Each number is 128 + 32 x the weight over its row's rms, rounded and kept within 0 to 255. Layers, rows and columns count from 0. Numbers have three digits each. The size before them is the row's rms in percent of the matrix's.

# up: layer 9 MLP up, 640x160, rms 0.163, rows 119-132, columns 0-159
# down: layer 9 MLP down (transposed), 640x160, rms 0.122, rows 119-131, columns 0-159
# gate: layer 9 MLP gate, 640x160, rms 0.161, rows 120-132, columns 0-159
up119 098:145131065142078095057130146151105083136145187167174122208112089082081146104155096121111186163170123129171112117196128146119095144156177093115137147149116132105198070144175054138150133143105128117158127158135103194137137126133156162147163135121151066122122107113139138113121104190115133133118136123141120081132121098107197149074147127155091146157168187093136154189140144147185201100132133111157168096093110129080178152085122133104065135170155099106102068130121111103111154114140128
down119 097:100106104078134142141119172091059143147147093163167114107136117127141109133115132126128160125104166154141092109134112133137117174135131141129104143145124080125090142074135163161197119110155106099138134135112170135165091177113134172175129255147143136156160100156203096090103132107129137156110099154087086125116128098102136144105130098114062068087111141204162100132113092158123057185129154102045129188129130120170113182126115175161151154120146182129102113135121071182059143146139163
gate120 098:160102152106149113204109117172171115133114142135124122093111200131158064132153132140136089121184179144117118115167102141102087185167188131106097135180153083129179135167141091210149114063147135117091079140122125114123197089107097146122168070150153154085161093134110104128173137162176133132116076172113087148065149170180131115136134138166153110057174166140116132179161148173130087082147074105121081118107138125165158122079109096077156141112176117141152113162145102091119150140119113
up120 114:111130145164138160139132127163117119147138147150096094116163161071083059142106084051101106174097169125107099103173050163144136100101088188069132146192136107147141107101101122089094144120084095140182151129098153056105166121094146122166141118140134127181139124111050111180131124169075095154104130113147054180097160138095086146138099101084126109147126146160166132133164117164143128120132135129160090148099159188168121091163109122191072116121119128124157114190157154149150097143138050
down120 118:144100140147140116123145169139106163124145127127082104115172151115110085139106103139109115168071126136119097080093101155145143141152141237053139147141151095176047097136073121097117136084082115168153111118172148130110098209113105130113143122156138131154122150109093061133133128144117155108108131118093096183116207137104112161126165061109087141139150126134163141093181085114080108108151117155176064132125146147190086087091130116186108129156154098159204073199116136110154123120160115
gate121 097:124129140125170163117114148132119132188053132147102123112112112106119136179143084086141130116065137146052150150174124107182096088133101101131191122104141140117131118159133090184132100115132219148167151117139153136068097082144102137107144090154143155125212109195119186106089120062144144115108159111123117101142126130144151104079150131143126089072151167110146084142189105127196089129075171108107095051083151142124125157067180117096098127083159149153112129148104094128175123150099086
up121 099:092155142127121106186094159127157093103107122073139165114113148159168147140162147081115138101199136180180069094144054125142089147123122095166141161089147203075146133167121168122150170122140117135156169133157110149099103127166155084168158122140158205105077085143159151154133131101041097116162107074140122108126091153169118184123103107087147132129109093113115070153142163143137166088048110134131130210136114164060105134102087094156156145110142108111146134108148147123092144093182111
down121 100:147082126163173103074106145154096112143056160129115154100142104121168132188140131091100120122088151104157088120150152089135119122092099165113148175094179143161156050094098121143162144135091186161124073074116131084114122140119117114140153020090157130118127064128160088126097124076133104110134140167117103091123141146180126132152085072136061102083105167114129083154132132181164107078130126130099119114147165139105135127184145133107085129111097069176132134131057114052179161114096118
gate122 094:156201108145120181097151109123141118128118180128170183114140148206090128136125139129117107103160131142097061078118063115044116138129135134117095114084108117143166138137151086205082185101144120142066151178123115160151085133126154159097147101163128122112109151149163164153089164102070079131152129140085114088148082121114065145126121077115140091089145154148125168167175104122095123101100114061134108087134142074123134159148133129226169110133157097139147135144154071156107149200131137
up122 108:126144120094155129178132186111183129136102072132152154109116147138204137150168171081104120096150138084137186091078135111115080117120137078186144150098103107156117131159108144141087105124101188142106096085132099149103090184142129159077130135111115147147140166137085083108109160159138177194180100109144130098092077099105116159175171131118093065140189161080052174112176084089122146136109185123168163145170076138116116175129173168093167141094183131126122136139123142153080110162120134
down122 111:145119126084136097145137119152199078190117146172145104147121151091176152195121134097170131113137091094123152126051114143121128135102132112141135131160086119111132129108148141130090123133115160124104088162112076134151162149156129115102123107177199163136171067136099122142036103096102207120123106093096134095135134100052144059119183165139131134104206138125145132063199141146106100108082170158112181193128112141133169100122132125058158162099107130079107091098116119156119119075123133
gate123 107:195108128119141130097131097095127117115149102162091071105175092147079188153133162125163080119172165127120139167094108153095142143156154082080108124118095177119121093116130140181139132131122120144131073186143111145200092172095157127104100109144140099091107112165199115114196112169132150117089086124168169118137092092135122142158148103164100071104131109147131080124140155105147053132109146114081135163161179081157142131107073175119202127134120067082105074122220105103137129098085144
up123 105:173143071136177153118127135208101151174087118167095076082124121160146129130110150125109150171118139155113122083083138084103033177204108162112120083139116111185075091103094159153137161116118134118205135181124173090099180128102134136124151141173132179155140125155146163148141123040149109105129129148112116033122186116157125103106086127137138108141138122144145154163157103063104126163076111135109161114124121148171192103111161080171135130125106123148091094096110147138093132091152094
down123 103:130141151156147120128123113142158110173130188163104150101103087128140173126113145095166163149110180171185147135178109174122102120138143150095116179210111165134115150125122129155151105154155080132206160128196149152112093063173112124162127033119091160114130119089108120150130173117172105120201144117119170097107100149169104073112137100153148180047113168104109199087121153102069151073125115119136112094126078117109101098153187130155140143144086145106103090125169146129092141124088092
gate124 095:120127097137153095158162101126163124119166110140114093108191129180143159171078178166134181090095177105124174140142103127089111172035207124080129081158130136092156152152126129201131156074129155091123143125129088139107115118150139087128200109175127146144127083108143089135162140126135121117129145148142125118100179175158118129175199132110137120109114153165084114157118109144116134092153141088176150153133212149207155049117186153162141098123167175140098135087099095103140137121076118
up124 108:145191123072174099099137102104108120171076110158132122139064139122052196162188099215087159085152131100113175179085165115131059108127151158137133146111105123148140074140134168108117121152067122136145112150121108082071091124093137124136157128116147073110198173104162135138144109145068079088097157141168094177154093170076076162143127167114104116103103139178106134105117145127144128155068185145123110129158137139164100111081158136099156124097165134159115109111138097187142167123131107
down124 106:091182175124135083082130177083110133164171137142122086127140110149203133156101131148151154089100118138134184106108112151169150146119181155139059139100116117145160132124115147086136209070103151143133151118101128088115081080133141077110163174175171108145131084115186073090122075125116098122118130176115120172145143138133100143123217181093126146146081144181108077150173126092163107089075184126087168153061139104194101121099123153125155137064106142085158160116135120134120139116106137
gate125 097:133136095095118065129109211186135140127112137079107097100122111057144109123067102116084114112114155172146119158131123135135134088125158104078132081100124108170164103074140120125209128081085184125105081109081189095188128116120097159105162107112152101091150099155123179079166072128076124212093160116188144153119140119210132109108115091143102085151132114126105149093205116145147135098107064120119143107080089152120096153129188135064116120144132123138102105155129148131142109129121125
up125 098:192080179127121139129151110127126138155123109058114103123110166138052205178070110159097124092123135111116036112118164113113137163117121114114104151130109117161195146074102097119114091059091122168099111164105093111091143138171108095179161132159133103140138145133104079168141109158160178113163094085092095116087059066129154098086136073144152108100097157138101120132153147125085126097146153059160125130092169097119095106102135122133157110128137143055111139185157124177143185177123125
down125 096:132135089094127133173103156167160106090075143121105110170107153106163105096153126119156093098120133137087173171132130130157116056174117151127139152129093139138149138168112140117121129123069114102124093120134130141165143119065096166142114056078086102099200077125130171079148136121102131155125129081177185094156120113173122116125156095148118069096138109193101114083211134197125123113124054172107167148127082184112135182107138118119083149099157093115163079117066201166089126151094128
gate126 096:124106142097117086098164186151112102110119192157133076113116104071136211125088126053107109190089174103122181100120110134116133148170139128089127128102148111136126118140101142138120128104165145109180039159164194096152160168058105189109165125145097084200133148083127105109074131142146146156186143119125183131168174100095111094140133099084110107119124160158073117189145151115107164135129087151123130130088144202150100136106128120148189146138135180141070151081110115122107128134152149
up126 087:154104094121132141139153110096116148125101104061134132153106106085088140098147162155051134104122140098136133153150142156145155153147132125081108081106126158133132153162174175091114082090128179173105100147145090164063128114154099141114137155112151132148147137094142106217169161107176112162155096059169119101147117115172104081186148114147105077037063146124152075204128136086129066140105114096101111106168093125131088154084100120126194155081146092154096100134121151152120124121185192
down126 091:095158124133132143110135148164096134156192110155130166139170103170146105154156095160149110128138111124144143139111062152116087110114087106155130199188138127138082098099095055216118099109126105163134110122103145159132098105179192103131117117104123171094137154190126156093109077133147125121104148176039124192137120128117123157110144110105160166186196141147172143082105142185155170129105124080130149138114147124154206138145183110123067095121107183083158131078116137067134088154102118
gate127 099:138121160093183086102118119158130103167141156110143172098142218110150138073110165157130127120147129103143145153100147119071092162145124139172079151060125116101108084100126163170140181100125138197136101153088141105096171107164130148085129115147125070172148119167145185148105099128108097126212099154080149097114178088108108114147120155214164095173127152129081127159148157130130105140066134150099191127148144178197110108192048128114108142101150151118140161130152120152127086128176112
up127 096:096088071111147160107129133082078106137140139105084110131182122091115082144128134106066143156050114087171156136107161135110177141090090179121088131111116073121100129123108197140127101097182125124115142150111170198094093185078142167180107136163103091096079144112214071101166126110171111087131154157112109159142100171081140076111136110075117127155091127101155145111078114104142149124096083151074124078143130153164133121140151132130085158157152149098136171165117161136134089135046102
down127 099:108085124185061128214059118098100157080106095157140088177125098198111115146186142112149151109174143179075068122176086139111163068139139131101199112153153133118123150137116106089117072177135125053089130100163122127162109120115105132122140089099121134096142116117097089089157166093150140137062154082182099110126112102169139169113129063058158113090158104132134129105121144144170098067137094110109094132119151127104124120130168145106112110177110052102107074101122133134118137133111148
gate128 100:113135110146139121183118145115101123101133062132117144084160104112148120154131139169132132149174145155114123179067145123097100101093170113105143127132137118128130153142100141162147074085143085109091099160105110138046076109088220142130176114111136053043132140106218146152097101131164157146124130139164102101136074083132067155135171115131147103160139131126097161121097140173109094104049119111144191122122151112178071164177126168130133124182167108151121185062152117151131177132166117
up128 102:157121159174084069125138116149074141131099141105103149159158173064166122152169134166084106075121157114115170127114177159123135153151124137182065131138069183072082089172149132159200130079115146105103134119146122123134174052091106142103113150172071113117099102108107089135134163074160083139083144160218107181107122134172145138086098123094121136093079111140148123110161114102108177157131175122154165174143118176132179103168158157118123136099149186171110144137156115161150182130116136
down128 104:154123163060079099078124107162140145088079102071154085172144166108081137108119116107123079184078153143130081113161156129107121194094079062201150047181107142084121126122126133125156187147169166143087138167113126108139113109131092062146120107144119131131166119103123110166151119102111092074097111168125179154101150161191133147080150113084190157103099147144133085089135170130113156127133145133108137080139101168088093160102049093132113122141093114098136107132139108172091095171116131
gate129 101:101167115089130102115117184106120090105097148141099065142104177082113150146188119103108119098106017139126120094132137116104105053103123133089111155090124127082127145099148093112122139097134175083130142142076148161098109165096093158142157102126111106151136128161099139050144158144164127175086128129102174113181135169085151149138094199132138123140131131174161134122127112104172084166122146156154136086123141111133123051141119113136197077109157184110085159094132146038109065172098095
up129 087:192150201150129161125115200096142168102132074122155093095112159111109111059130139078097110099158119126127178163189122138114176143135144103056113139133102110090139138128096112111171140137132074132112052119120091112155123167172142045148142106150063117118104194126190119123095133140102109146099090156161124143142175135197102063148115138169113155130103161168162090158161158169161154133166097144115136122102125162126036086140100087107140194101101162113095144141124130088164125133137148
down129 086:110094097144137185123108088145100144202133140145124151139115125199188113140078136212156105105122190137109126128159124169084119067157096165164085117138194113194140083118130134138106164111134161112134166160185141143138156084086064152095136166098136120174169090078126142123156113139151132094152148112132102107096079105094115130110170118148144154162139109110117115107161191110190147049093115139100103119144140124170167172099154176103119095138133108097145066095123159191134150084116197
gate130 097:139138134132177153146153094132181137130088172152080101132106166165121178163144097164143105152179132137124158155150201082128176183048126137147138138155147086144188094118155124127138081147148142106091149125078148171139164122117113163117170115187188119153175109149149155187164133093151120085150114151084108100183156157107095142094155107177097136101188135085088110189116109122144136095060125094136133136075157168136105126103096166079149154181134110155103138122173054157189149171142128
up130 103:124109085146154170156098084142118121168181178182123141191144136138105137185127119072078183125175123156186095134147111114135156118196124211111133094138137143089185092202134146117128177113159133108082134111102114140068144122137150170086093154135122126134097121117161105130087158119120118133122119160141228137092105112152163162064159148148121120143106140137190125171117166115149145151174052135129145148112189133167181117150122153107120164169087091124115156051114149129073100113159106
down130 107:103141194157174119113118115161069088114194122156110148171108113145136101152114134107079133091138104136170089130094112119094113137129156144121109141092198130188121148196091146133152144163140155204095140148159136129092116136164179177109096194098152127164093066109152092068163093140090119159132124108112139154088081165128123143085074138172169128152086107123101176088099097106114134169196134147117152141151176080119201171125163159158141114128097126101113137120147165084093121106193059
gate131 095:153155118118106110144111142094110125152120080131118135170142174100180117055148124130089179131120078117132171095130149130110152099106077083122072102140119135184095166131168158172130133114187145114081088071111134154126026166144195121148126111129055116187140182106131128096129136166091141177153125066082162102126100152132132137125159121112173078144113129116211144106153132113113133177192179178128123131162129121128165106190103084133190135101115162127124127085154110149119088082073110
up131 093:121205061053122172094117161193158157112118107077133146152143119129054099101118155134143139122122097122113184113069158137135166045080084115075087141124066103077134137154127139120159103158154106088087097147111066181164099181129140140139112106120120149125150166132141162104155096147121114139068142133110140134141151179086119128087131116153118106122064087103179150176121154161155140158214137157141101151120119150145111136093117088080189123117155150092050121124147142092147094154149152
down131 082:117125129144132069172171133086138095124163158148140110117122105074106158185095098123147067127141146114160132150146122131164115219155165145179151146139133135141153079150120123134126118123061118138149171147149133041112174107113101116125146255151172133137146104163181118163147119100127116096139124161136122208106118114145140134131107143100105160117132145142082119147104139111116093129086139102175133089109158119108132114137202144159131112129150116153173130159126103154124183158096129
gate132 109:119098081142083058103112079125097098123100176176170138168151141153130148078115083149109146154140237132142104137121136079114132118192132135180151105117153061089137109099073116104130112072103159128182169135120138103078163147127079153081110100146176121107079109128143127119126123118155137103116181114113149131131184039123123121173101190088096144145097129165123119088102096146134141085094073130152212101140133126111070162156111156122121118180113131159127165115093150104065079137126159
up132 100:124081127138124071139128072125125084150108146195147070135136160123133112101084082097105096156088192115096120109116117131077136213159121124135183120167109129098131076103034121159214106152162147191101117163116166105072172106157150138090132108159190105091094117144139133175116123133130142102147127163080149120166148109115160107163149090064083127130115118163102163127094086168106148100122043084185160154172125155098104087099115171126130108149133104185140162149116138159126118120124144